Each number is 128 + 32 x the weight over its row's rms, rounded and kept within 0 to 255. Layers, rows and columns count from 0. Numbers have three digits each. The size before them is the row's rms in percent of the matrix's.

# up: layer 5 MLP up, 832x256, rms 0.0964, rows 244-310, columns 64-127
# down: layer 5 MLP down (transposed), 832x256, rms 0.0884, rows 244-310, columns 64-127
# gate: layer 5 MLP gate, 832x256, rms 0.0995, rows 245-310, columns 64-127
up244 104:064109117052138100129113084140097125095111104137102143121158111096117096122015114141136108118109178065174132133117123108100165147115176116125141097157146104180108149133067128112162150090083139
down244 101:119086156118179098103150132123093097136101131133059098143102116113137119125102150095156117133127172163147077134183067086144182150124129141182111124088108128145098201157144155071157146083126172
gate245 100:130118153073191141084111145101141135127149185135142102159135146125127077120138107183146123149132166119119202143097172112145145135046113094163181107110051148188087150122118083103112128131148112
up245 100:116121066081117108098134121121108125149091081050134117040071159140120129143111202049113160113127046132138177137101127099116071124089134060166139142132196102151113124102105110081151121113129102
down245 098:146136131105118078154173111148108131129105095134182142133125155139104116088107158097076158176160113140141183120158155102191125144073110098129173051114190122159109070168091132114158092042099114
gate246 106:168118169144097136173140122111147119137145078110129131103152134107172177112090145143122194140163108120169134105085104198158164138151175129126112180089144087090154117159145107084153166102082096
up246 112:157103131174133132093188038170138108110193158123135120129094131120113152115081127085103126086137179156143100127156107163151157154163080156119123199147137119124093141089119163075102087148111083
down246 109:155121056114078140147191013121106159103128111128156156130110099187126125143102171179140071125101151111177146140135090137134129112124117128100057143092113145098106125146169100108069117128105088
gate247 092:132181120135123179089174101141143124084153124119070081079140170115096048107128160140159097165122100007145139105123143116111139104116170132155156172171101115109137150101163114091117157053117109
up247 099:113128132135118119101142167155111157084068145112125126152115125105149160097152145179085114142119162129101107141132094108146129138176098186174141146124134230115131089117150174160126120095131174
down247 102:077103163108126190154098189132150102149175134136070118166117145119118083088136155101078110151090152167126057089103123154142150158119087142076066079140049101134099212184132102104138166127133126
gate248 103:143134105174129115029064114128134133085159150087072113120137104038125098131146159029147113106103145082114093167108124180141154105146128114083148133109156124162140137192109088118147074115184112
up248 093:123123131127079189155128166153153135136145161065130145150180174103163159164109203070087111092138233139137060128097131155102136147088087089106109169145137151078170140196140117179161142162086150
down248 096:195158104127171130125115188131140102130102173142105096133137172113175091075084146174168150132217074126121106146096136128092097056051147084171120158160104108138071138201130123147164123148123122
gate249 098:107123094135157042120101092179137129162149106172115105118114145106149124150104159113096178088190115148114118109068092117094143151130190126123117143084170093101128145138125146145167147139167090
up249 097:086130104196104101123133092141125096140127100104105129079157162155128098173078109069131145123184124148092118109116100081110135143129176128156136095110107104129143099135115145146193140136085183
down249 091:141117080123121135113178124174068122164152134095116119155121134108188043105104137099112183069146121077120120101123135125131062067200124167090112127142056129130156118084095096119135109105134119
gate250 102:203119107124104176150120024093132130125163145134053102106139077135094082098132120181095166096086127097153095180092154090114158142130138097092125102130112122103087162110112126115144157149110143
up250 099:107094154183131159154060124124136141159087101145167146115131098110120177141166167146126093065066052141197110160147171160155103185125120190116107196104116136059155150134093153096092132121163164
down250 101:174139174153186200132101077102169189140142103125170091086190146098148129123097140145045140100105082184145159174142143152148139134128105139082151174158113131122121114153141090094091134163150103
gate251 096:132151044171106089183142139140111101159114134105144130154138115103124132096097124110105141111161120145120114134103123105122139127133148078106186099156125162129114099113172114065096163074071126
up251 101:149101169097174113117100130167122043129163113144155121139149128120110120085137105111161136120094099100134081159168139112138157165161100102089115094079154117086120145120086124129115170116169197
down251 104:123182155107087113085138115168094142120138141089161177166138140171096145154081160094096164121139124111116082120183155153061130139087077139104130176169130116115161089129141124124162161094162157
gate252 109:098136216158106105105072159156103100142141127118152090193091135133087171151144106060165175094163131067169162114151129144078128086122105123071161112113127093097172144136130131166129141172154117
up252 104:097122115131119137144114116052127116142124146149086183133088109128156143153149082080156131154172107205167163104121165095105115146155177156199116127131170166165122173119119146113126177101116210
down252 100:103090136113132043088133133152128148198150156124146173162092120065116107152100126123166132168133107072193121088166160158152111076144148115130079125114161159180076068137110147101156098090088119
gate253 089:143099150125137073096124062053144164123121093120107115161085163151160116156086093112106104137106188147112155149034101125123147073123110191093115180157143120172138137096066102139107096142156109
up253 098:170128096124122154118144161072129157130130157091127093197125141152106117149173160188146119103150160161174118132155186131138126102171129098142126168054161138147132137225055147170142154136107129
down253 099:097092112127099122103124137172117169146138136133170083129128157115161131126100111130075104108140115111159117129139112101133135127012053146118132118202124124099134129094096129105133166166176167
gate254 101:105117118171105167126093143129121138167121120113091188155160168171099107081093106079117168083088213109071202070137087128107064187148186103118142146168098139091154134112141125146148084144082129
up254 096:155139126111149123195116158106106089108112143165112106206082103105123174148134100136113087208099058112143174183162046129162147100094089144175164154160153127129144183124100124117050122100127135
down254 100:151155112097117127117089209088218095106151124144168093090104065120106114159104125076104112119154048146091146187122125166174151121081083136128161090062124089151137128100129166086070149085081114
gate255 099:124135127091138114095199113076071131082141101179126159162071137101173143077137149125137130167135125211117132156162126103153110062139175094082128143114134175127142114118133118147130135158108141
up255 102:139112127101200101146124132149149167150132077165111130167167087092157112135098161154192100185139119120166088155204150140119091147134143109117137164107118103188153131112128101126147039116139152
down255 110:079124085106098126154089153157126111127085096145117100125139181109154134140116099160054070128086165094092119096086114102108121094193113120122119085121110100109100184103130132176151122119168152
gate256 101:111081162086082198133106149084120101075187086167128148155121126135183109158132174115142138136096125051146134139080051094164143138072157081139124107118158119149149133136078104072100184138099113
up256 097:179134136136153194156088131119114115061166095176159094118130138162157141105070143166157102100127062118116081126145109123093188090156120120154147107092104121119121159093136085163161112174130129
down256 097:145176144089086109196106151129114120134089145121135160156113107146107142175152116123156144159151117105122102104136109160144163107210155157166141165055136176122157098142130175186093119135150117
gate257 097:151147123145140153165153021145153120140146160209168097133166106105110169180146161111105135038141184064164142083096128055185124112094122069152041132138114101144094163104085097144156136124116138
up257 103:040067164068190110139147125181106084121124144147125151138086120127178159113114100160093105180109173143076123167139126187112127133187147160102109177114164114164066146139151100199089156114172136
down257 102:162098208162153085164141122126155112121122123149142141121120076100124128144084129115144094111102193124123098112135169157189123150152120130185127189080066070104115192132136129130092102124097140
gate258 102:159072120114138170148063100113122148137062122141108149098110149162051158141016125115112149103198103131107155084121125081151137149105128123050135075133146130099150166150098111103114169153115183
up258 102:064107074143086179154106068139104135140115101093155099191116225103185134115130178099170133132136163147135113139149164156172125102158129167137129120125108143141095109104060161155135153108115116
down258 098:087137109133082131160103155184145135087085118154168046090133155096181149134164092138097164062113100142121110144155174114106142128076123132117139097141151089110101147106110094195101095201138093
gate259 099:112119128054160173110186087166080070163111134182098120066106164137094082158168148165104150137158115121070118135123122170187091144173186112154108181155170156118106100097150117181094070106111106
up259 098:110122068162149102115152126137069105078099181120133134098125112181153075102087163182134124130111125136123118112107160158107123150113167156124131150112137084105095169139147092080074143074123109
down259 101:119147134136137144111135104146170089072149083148144117134094172113139120177127127095143212116150123083096127077079128100107124121134157115066156185152091092087144140120133145087129158094109094
gate260 101:127163120113157120154153066077067169112130157133181182101127181070150132092125130069146112115133090138123156140121104136155121182123113116176149056048157119152120157127141118101094144148102109
up260 100:072065150091164133141123132105143118090132105164195156089110130087134074178124117120122138115119122081173115167077129146124202123121130088114067159155133108141100158113139046128159107136059123
down260 102:119160089136128125134150154152100189164139122128089101095159122101141142106116130115103073134131158141124115136085069086095106113158132201160092125101167136071188120157128149147107173157213164
gate261 095:043142125099120137153151161105083117157139126133190186143139115133079112126170126151124131114092095160051177134094137154122140169144106076111146165198174089131131137173116087153125109097146136
up261 098:146167145093071162086199152116092124138146121127110192138112142103145126168147185112123129115084159090120153145202068142112211131116168181076129092117136136060151123133095132161180101117091119
down261 102:124123124200105119151148120198080112143126143155163134136103140150135163107166141143102083155128143086146122081105142169135160093255177084159122140155140148115132102180102164147181110120149160
gate262 106:105117099098116117133106136110126053124136131134151155076142090085121174107135168075106126176071146086116128167083161132082148203133215092113160122155140074146101161105130135103112111107135107
up262 107:055144154202075162123090164149128101169131180146158143137114129110152090117089143089140100120108091123167157205095174175123138151115176174147148145139136102157157117099133184224137132093153125
down262 102:131143142104154105119143164116111155183128184157173125114138081147104102130116077134126045152145092144078120135109179122108165097131153124158139130145164136131150170163187075083188176148096140
gate263 094:055106174140112113159152141162165106131142159189113090153159136066050088093192103116113120084130151121161104151076130103110217126162097089147144149158103148147138149067125107118153153125088080
up263 096:142121151175108130087133115134152103151147158139166076132139146150140116112075159043145180130160142142147121118174108135148126163139172172095101100140155150158093067131159119125126165143165119
down263 094:139133126136168158113110112137082132137146179178130096123127181097133124159124124136087130125141163174130083143143159167121104123177136124113124138082121124206082117126103073131177163199151140
gate264 099:060167116083113211078119186103118129153126103143184149104120135100129166041094120133116144151115102115180132139103103139155149112103138080101089120173101122105112133128131126109184111109133124
up264 097:137193136104083134130131123120097119155119086094193134115147103114059175122106153132145119120136145089148169087155128158109130134135153129087135116118088102130086154104192155087072085122106095
down264 107:097148092126117167142078112159117179169113104162113095124089134168066160110116152129155093143155125084122091112158150122092085132029083146124136116126143112075127158090169170109098112117149100
gate265 099:190137105114100158164155176111128126049087082086126197125149135123124183127117124088108135136194144131091152161157118131129116113101087191103112171058128145133079110083099171139112156124182132
up265 099:115168087179149113114120153147166101140163177109129132088071107082127128099171124115148131133121070106088142128157101097128108131152139109122134079110097149152167108164120099111162124129081122
down265 094:104184151186109159109111071168134180119117151162172092142174183139130139196114137129118026119122130115173167170152155112143139166084144135129136135101140097109099019167149188123177131100155099
gate266 101:075168105114154149107159118103165098128214089136111075137139108049098145117092169066149112124134111120142106087143115172164105122131121164155118100113082115052153063171126083154151161167170094
up266 101:093106139151161143119138102114128109133113091173150067082140170130137157110136106094114149105139177159093099087076113100104078136130140122119138128109119201158136144193164072112106138126151156
down266 104:071157147116151115098111102152140126135137083094133164069152146095119134133149100161110171129176097093093124077121086124105153150117088105090131152091162173143146068171097096101124165101153204
gate267 107:143105149109102107146155159094119115080109118130126128182170159115140128156082084140131126090130190145095148117152145136107137112213168166150156112121113168111091093115137119120125119089182126
up267 095:122107095141076090124075139147222088065122175112197155087101093145125112150132128120143125128116147153100100131132128116163077128117128144128076144148143118147076142118139128140059126142166097
down267 098:116072149076123118129137109131152114099108091185044152122134126063131131127150107157120122117160152098100075133082076168166150135135138138133156081090144133130122177099106181121120112119102111
gate268 099:183076172151212158095171111131173116124128154151162169157121138138094128175162175118176139176104134160137131129132049149139118116148165142145058085174129057087054080123105128117141128173125154
up268 100:117154141129060138107087064108184079173163055172072143146076078107174073054134166142144099161111189066188116110111128120117132144117096059111173098159158159100105141138115083192098134125120121
down268 100:115178143146115189137127104135152161127162125147097083134150139125115169067082092099119010110056098126116112073176127100166161064116122133161127156144137164102098079103135131150128137088134137
gate269 103:141140194142156134098166030102109094132047147164086116118128121109173184119102103176118134134083107144164121113129141096156114085106134196128141129110063136101128146112092108156171129101160124
up269 104:150155110191133094128138117076120113108181125178117116108163118161179059121162085177115095151079121144104083139139166147076175121113153123132146146137084115101065117149165117056099036142134151
down269 105:115149107167076112129127159092053092149112104113117160122208158155097075138124116136090165142084110157150151150177090162121134115131068092151168135168102088140144067115188079082095085132142135
gate270 091:187135159110131082148102058172155181123158081169151132098170049081181157081153120120165148157091113147107092127049114122141066146161125111109163089164095143132128111128126141136165115096059098
up270 100:110126143078181137123155128112106124189113116082108139102119119103147122154070141160097096123109151130202107170103085151149106206125157065102080095122131068146168173073161088096097125165077109
down270 097:131097220144157108066140119174120123088124130139176121109114100139131119181120115125171126166148111099105169121133076189098059094153145127189125102179147153115108159156098118079139050078153160
gate271 100:170123083080134110150134112097129057112148168093069176090117113130106146128131148060133123134134120158134126092127124134154166153110116165130116185133107088154117126105160117139132158099114078
up271 106:113192117187154131133160126089150120126197201120099114097166114155170129114087133157167153159135129172112065134113115110135114129144101140141095077184047109148084096141122127133126108145140112
down271 111:079144169138126155077133154126177158132131142141080204110122144153136150160133144152137146129081137104116138077141151097135104108148120122133140137155080137128114098145083147088176171121118105
gate272 095:168131090131126115112124120105131119119126089131093108089117124171114151186147178151114190165158080092160205123109092103120087214164078139104162097152157126152121112141131092098128132097105154
up272 094:140162060173167099070097150114139101107125069124117098109077122116104224169142143162133130193083076131114097136130158149133072154080108129154133153118156156180120174163067163125136109102079185
down272 099:097157208161112158106159088157152113139149171124149132155142148090131123138126104103152090093105174128119103118203170114128142150101137159061130163116063170124145077116138110158108161118140128
gate273 101:101113145157146110119144144125171101110158160126149163143148128175116152125129091111120162132138081077141034174085106087131088171146175119120172129124066096113088152108189141116124138109109141
up273 100:112111055105184126099155106108061134138108094096163131095071155112147123150123146118176150126127148168128189117120107081114170088123155109185068178142125115173206149100077162180123107124160086
down273 097:170125125100151151129078078123163096121134082139124145146146117093127121143169180162126156138145076148066129151125101142137124120054182062108166109124103082147117111069095104159079082185113082
gate274 105:061087103112077135165128138152163183156131144148093166132146101105129087111094147082185193106146105103126146109086119109105137122080180107186110061113136144101114095135121152163140084138102139
up274 099:126114133112116174162087110099128193144035080093119129113110090113138125106126102157128125112121083148117081149117133185165088120170170106132102143123071155154098173130142161138137090044119135
down274 098:065164129109092179123127127175123149163078066182131159095136099139140104097176118141116128141170090139138126111126135160170059053062167151140089106055109169159112110122144141118123144131116108
gate275 102:116120147140146137116094136122207086135111193103172165141134088108128163125135098117095111096109188128063199093139127098130174155105130125120078109120132114126087116126132118152104163150194114
up275 099:168188118134125109116124089086069114136090078125087087131087092033097156118082036067155133133136148164096160105083148136093134142177105186144068110121157084176116145094119127139095135122116085
down275 101:156062109106131130143091106174115157172158119159106096089083201067163158152097143133151183145059095056151124110179159147100111114185127140091125139162071122096144151087129188150121124095139147
gate276 097:153117146104087124128126112018136129194147068104164160144084133092154108122191173148106149156084128124134142169064104126184157145102132143135200128093087114114112087168088087109151079122099143
up276 101:199112153153116021086139099140115118127114135109146157054114123104106123080157134075125117086098103115116093110110151152182169112149128105141086185155204150130155139100104101153134147129120124
down276 100:131175111177091076136120097107138135132120137115131173099129180096150095214107118058125138163137101092138132099112125081132080138111093148171118153087151193193140164129079161141134081105079100
gate277 103:146171111128079147123122159069137096092117159104071086180076147166155141122125142146107057123205157143124109187110134164090135097076091081130128127119152092060133181128130151125094150113122149
up277 100:094156097093130169153137101102154147045107143063092157100103233063117150127101139098127175135144130111111140135124085176109072139149113119156069121161137128082151153129089131136161124158214181
down277 095:117122166108107131144119153117119177113133147149212118089129151129167106097188134109122125128101163114143107175159175114124070135116150117155156137134121114078144140194169127147153119191120117
gate278 093:108131098171122101075086126089155176125108100141164119191115068074128126155096102106104128089108109143207143140111108112085078146134144119143119105100109142103140147143147158089103151111124142
up278 090:146170086077143169111143127106158132138162125135171154123099117099094106137119174152148142092095163245113110167138149160114122112053131090120120137147128132127124149082149115129130151100112084
down278 094:215112105122143146146127077159185158168154092189176216090158086067138148149103088160213091096120135135139129178140122109133129082052125071160184129120110125100135112112122144133125144162158163
gate279 086:117085092156121131109132116146149159097047093157062158110141172127108056152115136107119133146145075087139113145158095125110080136076142107142147134103161161113154088134137126145132051117132148
up279 087:080092131148128105133088110128126125123105202202130089155128117149181183107110129155124143113134181180160161124074143104174162109087112142123142075105042140125069103135174132118118121116100194
down279 084:094136155139124137129173141160093103175146137123058130184161128090126148136088186111090201080175113146084123111160159107132124122201089078097151055119140164140166091078150144092149117049191143
gate280 105:170136104160068160169122104106170118088093103118150189093086150157120146144191170088087123111092143107141133131166069150074088151126166193114120192114181159148152151172090108122131163159094160
up280 103:123108100081117109106128132098111047144066155113160162152098100125087160138089155081116093133150091193121146117100130136141109157104055130086148157070154119103104104092153069205120082150136099
down280 105:148142146108149148117066086072156113108115114093156113151135152113105155110136134086148141104076128179158105131169142091112135123046170139118149178129158060113106137150139102163132133091107155
gate281 090:083136135185178114183152118162079109153153101140103162203152123192099135067111117116118123072122109083083184150140091114126152114102106185113152123102102128148167139095169125174116109170183146
up281 099:155144097144124172142082110138152120174127130046131140192141170130143140088170131176115187099054125122117149163131132154170117083117151129126149134093135123148138132133133120120174181087073076
down281 093:197096152155123148135149116101160142106143188136172118115128108172137087054122140091207121155089146167126130037132154110089131119101149160178084117161108145136169101126110121096141123142184104
gate282 099:082155142127059095146157109089164097144117083144089146133130125115163141143125179128129088086181138127119084168147132079113138155129141115173127128141140150093136177107110177122215100148114124
up282 099:101152144104092064170177131118126130130126114118139106104121102161111113207114164164139144119119144129111110106136119110092095152117100119158093152114145116120182126118034138077097121132060159
down282 096:159143134113160076177109163122093133132125172064130129184091094136038130115071159156152104104148123152148140087127101092188122135121182133144153158109136152145139134112077118132158108118099108
gate283 075:055136116104122137169117117118161092167129116153123139140092068093133185093080135130138212079188161104122062099078123145120140141082112140106119167149168118126088081156159140129137149148134160
up283 075:148152123167154103168150142115150135092121123136148096124177154148140145110133117085164125133111125103119124153107135092193114158169121113092116152100134131110047117136163153107133166171141107
down283 072:076110166112131119171140132152127094134076113165073111099166090068133122160162165125136096166101140160119165150064094102152172142079065126112091117077106100105135161104174187125113132159091115
gate284 115:083195151072187144113136144120104148136126118096179135128121183118039163210126076117134106115172128145092130159108133110113038095152127158121146121180185127133107162137121156095170113104111101
up284 096:119132185134225100101131173125157085177140150207145168159088109200114039071083176163111106121141113118218089103106099118075151081085134098153177103120088119091156050119140143103157152107172079
down284 094:093163157125157118104108139123145084130167051145142190150139053120108110146094095124110212176135116089137223155111129162156175146139212155116151102132147135171148191128129108131156124087081139
gate285 103:179145092168126128133147159078137069130100139150073196037133124132109153147134157110164108168105112106183087146094176136130125182131145129140096159099090149121157099110125164118084168127177074
up285 101:146126136028167143154095189110119101158124140097173130139122174118161117089127116190108144128086091102106090125137136072104123067114090133142102158076079177127122145144146134119124110156141125
down285 100:096135119082109123134094103103160166081115107169121059161152161109160116153122135079116182106160158152081120090090107109119181107070125163151159107102120103120125103105102152182077156096140185
gate286 101:085157168142120156104129117090073135104097126115118093105159104139104153169117167100118183121154156096071107172115075093116133185153126104133189124115151131122138124136099121139150118102100142
up286 108:164153160073149108111087104115109123133084080084144158128133108107139094092166149194129149137150098120099064107162078179175151138113112102147185156158166114120116122087175047134057079101109090
down286 106:160101147058115139146076123123094113199130112104087170127128162081128108193172083108122164089183152174179144133085171120092114096188146106108099091137104075105104143105115147116079103105069151
gate287 101:099109202132103163127174135158114151102147135087167131144125126176114165127167158184165179123156097147137148127122133119092102159170165126128129093107148158089136170094078163106099090154141064
up287 104:132127128157128094105125114087105122071065189133125120167165121138129141110071101097095127092057119106115153103144118136115103113174136114114117148044102116166150105092110156153131151103119098
down287 103:146118130089180103069188124098158124145116109118123109166148117137110141103133133122111157114093146091123115101068121130144174110144138071071060168138140091118115150092135111162123161021110094
gate288 088:135136152125127139176122127101139145179112128164152160119130147117174085176124165106095112201070136156077138127189085121085135159097188140110160137129085205133119108154124073116165178115152099
up288 104:113043138157092116111135128070158136107146120115132137122141159116131178138098121140126092186101095169151153096106192060078139113101099104129151099153114105090081091135154131176141110104087141
down288 096:122110127121154108140198156092153125130104118153131121144146179124139109159090190149095239141127135115141103156117059144106118189255161148157114105094130108112110129117143118104135132145141137
gate289 095:078112119120125143124151168139078062125097180200140134154082087065137158137162150086135148116079132170133127111080086118091107134134128090129199142122128143171098150102143075115105113195159145
up289 090:174183090155146130182157126106120158085021109098188099118103129156132118143082113116094133102143109152081156114118135158113118072141132097092200156091114230180096085080144119074147108130127171
down289 099:105067096209161106120176106147203096132138179116154088079162117099091173079134127105079131138090116179093094096097108177117139068095116149151148143095120149109101096148137121118156120133082120
gate290 104:191086080146081111144088137110149115121098114136140156115141103068108133110195163155117112124129156109109137194170057140158180145096111097112134156125172156148119125102141090097087156179171156
up290 100:151155108168130122106091103120171123104142148113123156110139109027098121115115174151109119125089172130097064166183149153139143137163169082091101136147131163088130107113208086128115160107143115
down290 102:125136103149104177131039126122149100151106120100126137126130166135135119078115128139172073117113164145129063136121152141169143115129120116159184122141153153141101098134145102132140129210140088
gate291 098:147145116078095118186113170120116118078117097122166157101158100118103107111151115133116161130167149165202104125114175120132114097088179108091181122139099060159154092093112124060135115148161127
up291 105:147162146120104149154088124160128166102197088095139135199134084192092116080139142153100178138117133114130157083076173161142144112128116183119163164086158078089120137121215113117157094119075114
down291 102:135093164149155132131133095121143138174125196145089134171142142205173142065040148125104148115136122103098140112106163105131142160067136121136071168135111136121103176079095104104144127126169214
gate292 094:107186173127119126116026128140134158161173067163071095162191089161094167122050106109128172120168170156080103144148061142091075131111207173158167092147130108121169145143177101082194085104169120
up292 090:177143158116102091119087113136216127104126164149157127124091142139128132072133145191187165108157115151126103151088120064142101104142128107147104139072117130116110103101205116171130138108166104
down292 096:138154144077104075147120148163168092109124099156113112050096140136133146141124117148104077160148162104078113134111150110138149149127150142158150168151066157135107162109157079076154132150145144
gate293 102:132140122155123156060136141091163171096117101155159166129133076148134172146172141183100117134170170190108100099118072085094120151085140131110118200147149156169121134059069130099106077116100117
up293 102:083125099093128142105163114188078072094161109070137069161093141053088104156098092151110155082132171190100086106129094061148116135128071113114165162073130159155073133110150216129132163124097118
down293 093:131207115136133102145168138104123142132095135152121062136111158139067109115166179149100125099114155138188136124119124153147115112098119131132126126103131150127130131112161080141168099087155098
gate294 099:106113107168135108084148179150072143124148098151165069128138145125138134153094147091141126135177162133183142097195144148132151142142125110085198181185126105190137146143116116102142082120144101
up294 104:086186140134135136136139087201166127168115133159158107130199085130176090117184096082171139080176138164160070116094095213165187139147149109126085145168105144120164150125117131149137100126096210
down294 107:136134125187105116104111110115065121152138133167143103114083132113162107162112162116125121136134131106149074115136151190156109146047063163128080124173115114164125167102176100152114120145080132
gate295 089:146116153105100130171091130135122089128087119157185158042121181108106115193119132113155172146145116101100152133180099150087081128161153151104094127110144105124110170131054089090175236112090147
up295 086:096131104072168215129090147075079121163108091168078129127171091117190114111091092179090103134122091128117100134096121127131140103134160061116108129131132134117206109143104155088126116202065153
down295 092:142186129130123123136102112165157119110084133174173080094094209116091085148130075151100254124128124095142125104085097155128144117210147119058172124120082120101081202121095102126103137114099107
gate296 096:179086080118168113121121040101198127126082111122189175055079121155136046074104148220119163173160126116191172163132084097115131128136128087052167150153116081170123071106119117108127128081139111
up296 097:108146092114096091176121089160115135154155114090075196160137120128126122063112104171180064128128110125162182121143097076110127134144153168169121077083133134162087099166156098139130070143134122
down296 098:107093156085152123130118205106117117126119142120103121141153117078095160131074124148165067094116140064155144096110112143109147030243087120116193079125118077125139183187127113123091078170053117
gate297 095:128112152124155141069097078128096107163114142153111156104072119109130129143095134108174218109107116132112166154133159172127170161116151192102128103134165099176170170140047150150096118116138101
up297 094:180139068111133091188129175106136122120117076129101208123123139117130198092116150166045136134131109113156123080156126118145162157079104117150113132124129135108140105080177122130158145107073076
down297 099:137140087114077149106138183104111128122108121133092128094151193126123155112156107121107140142090162161161141130139095123132183086152169165142131148100130123055161181121133109112098129143100077
gate298 092:135090076127102155136123102112106151100110096190162111135135049114174102125116130182154143048168171121136181176108155163055115129135099108184176072103092150099132123095125170097087044116123147
up298 091:108106168108132139100109129167060173126135134152147071064140089103103145202099114120131116129097118113072142157097162137124137132193095134162157126116095055111135071151105078152192139104107094
down298 088:130193170152128198105126122150113123159097088091120122054106072116107178155168096080104122165107132123094120111146123083149175158092140146146125114146107140152128144137121145113122154121169132
gate299 103:136082190147175126184127130127087114183083161173128125166138168136099125156164158119138140115147136149086204179180121108142034098144153173148193210118104099165167147123134135138134086086087132
up299 100:115134091082096119130142153077163113144121090084181088092125138105131226169076151104200144151157129092119135146132168201110091134187083148153133137143155157136123158118179163125095122171139152
down299 098:125160135132111118108105115184085130144149101055108110115154097101152109114096160132129137104069166113137069133107110127132133150188101058122110151065117077113150057141139153172112190179143128
gate300 095:121097140097123152118152119110138111101066078125084137197114185109142112142091072105111147058137212149151205100195165089087124173191141116147105140149152108190148107108095184119095120105137100
up300 105:116147146153112106153206116100154120104093150144096153109120109101151170137111078167083129156158157174080108069152188104158106053095064147083136107151107154130103117152122139138140150110112062
down300 105:208102100139095066132066139098070125106160171180198106156124167084083204062167088144137096117175131131110143020143121160098109123131134100131190146124138115106120071144164113201117129140142168
gate301 098:169132099117124112156177089133107074163114125131041157204133079111042125105159158119099112061113111112094153106123179115194168110173136140134138100112112147092117162125116092147119123117161165
up301 102:158156163091091162157123135149103151139155091140116106188147133157123113106165053167148112149092175072123130100101107084069167131116077161117132144097119164092064155099146175159138190113106087
down301 106:056113141078122089113079141123178123190163180095177137087081158159088117116108124130130174117091112142126195130151136162141145096109109112138142114163063061157121154069128167150135119129113178
gate302 101:204127161185103174149105143110175113107165125160096124091112113097166138138105153159125132198117158081151133084091137138096115154035160085095134127105084124126161135121105080136147091086145059
up302 101:124062109100169146059137160089148129144125106085152098102069147072152125140131091177132117159097091112120084173142129163092075124149113177095114110108144195143138156073094125099104139121133110
down302 097:175112130104142194134156073125140148147124078153136163215053070162108118084160139127133154103154111169140161154092175151126143167097122142082140155151138139125104048129078105098121159166122143
gate303 098:127078122190123132153094049188124182138170136127187089162146088143139100080152180167171144146125176091089102109072153162089191132129147088112160153156148107158129107138142117131105091091112072
up303 101:110092169132134074075204092133085117129127140095150112085066121139182083143133070093114152151124154170151198127156148154161106116074145114128157128120155089163097149166136104142133154135134124
down303 101:170203102122161079096117137123133140116117152113113147132083151121144179170123083081081187099176104135129115089118174147169069155114112135127080107090137088084172117130141132104109124155134103
gate304 102:137135125156148122159079087127114142158119111122104163157135105149153156127116116091067132148089168144132116159080183093155124125124100094109139063154155188126121104099191153121167130136122080
up304 102:068203114073130144166104113179173134104127171101109180092122080118129136121137142159108067164103106092126068130134143125165164115096142169176045134173116135127058108142177072095150174160109101
down304 100:056114078107115123062120145123126177085146123160146161133182115043115109215126122092097084094108096125116173156136110122153122094159150131125117075178119129129174102111152139111120114083140204
gate305 104:099097122136170149098142094036139092136109101164137158169104106107138161111141165163143122134065178106117134146137082160125133145172152122124139088192123128154127146158092139151165132075136113
up305 100:077151162093086120179138156102110191103130147130166104089160124096071125169125181163146105112122173115123085142142104219164143106108136122100102123095120089142087064122164073112161177127086096
down305 102:143125173090097061086126188142171138082129138091130131114114094100137185177113127121120127153140155134127152134137200054139111136114208144105146146104076140159152136106171146070140104140158151
gate306 104:186152136131088115133120154044123106135142139085094094156129112119124107079164163145145176217117149171156036138128143122117142171111178152159113088164135112136103068167150107153052200123131157
up306 104:045116147115153134111097141126143166090120115138149141132107115106110075113170118061122117106113125158152160056098106145130120102111159151121107156117137152155162149108199138090088088187140139
down306 105:134140107131160103130116157203089117139116137061102153133146168189138148112101109146151134132093179144159102215149070118148070097138135076108107109129091148142121167118116141204204077157128100
gate307 102:061113095116132154178133180139169136111147087131116194124156135107122110095082155124101081075115101118182102114118159117105112118114178075153077157077151126140107142078163154130104106113115100
up307 105:116144101122109139090099173090211124088131096126126137054124132099097188098131155123128104119049137129131120122145149125103129103172144080056077079157122088121153173164186177136077140128112097
down307 096:143136177178105124120082129127092171137117109105029169106078121139114146158150132098185102138088082127140090129170037097125139123131101122111143131089137134112073117121165172074081172126150130
gate308 105:180201167096138102120110127078137196133121113100151093111122117167172126137100126159114082077114086126163121078121171122144085130105056155112146074071102137105088088163124108132107124158170112
up308 102:076135113105130140119159109125105106157138172170093161178127142142111140074139146080074089086101094171116123154161114058128113125127107077089147134137119064142111093104156096141094179111128137
down308 104:125090067169120080093128130109074094160160093112136128100141104122097154117137088120172143140098128128191138121152187152144131178142117118141175146137191106090106157138137100140135120121124150
gate309 101:125145147123152135153107141182099136154146046175124148157147168113146062116117116093135099152067085163146151142121121113093137169106110110159165163142090087139145134189208113155169190130100135
up309 099:126104100142068146084133134117140107104119141137131152120144153083099124152078138087151156202126164078100150103155143209174097088149155098148121085146116157089143125166116114129082098103175157
down309 105:104147127133101160180144143141190089166110091091121083137140131102109099115139100084181044072085158178119139154105117135109172175140198133140099079113081132124118126067073071100131185073103100
gate310 094:175119050078144070134156141102113101113136114145117090140168151116130141108162111105111122096179175151128081159087150110135147104156165122151114115149127140150079166117147167105130161123096143
up310 100:128096131140147110178086089112077131120137168137166212128077156157169106158193180113096138151145160126150095115172149127130191176146126107173161128176168125159163124136112110137213182092049095
down310 109:116102158200132123105158147134168137164088156125109182115084126124145084155107137124104188141142137077156042111207098122111121145165116172128095198084079172168163107144138160109120180103106128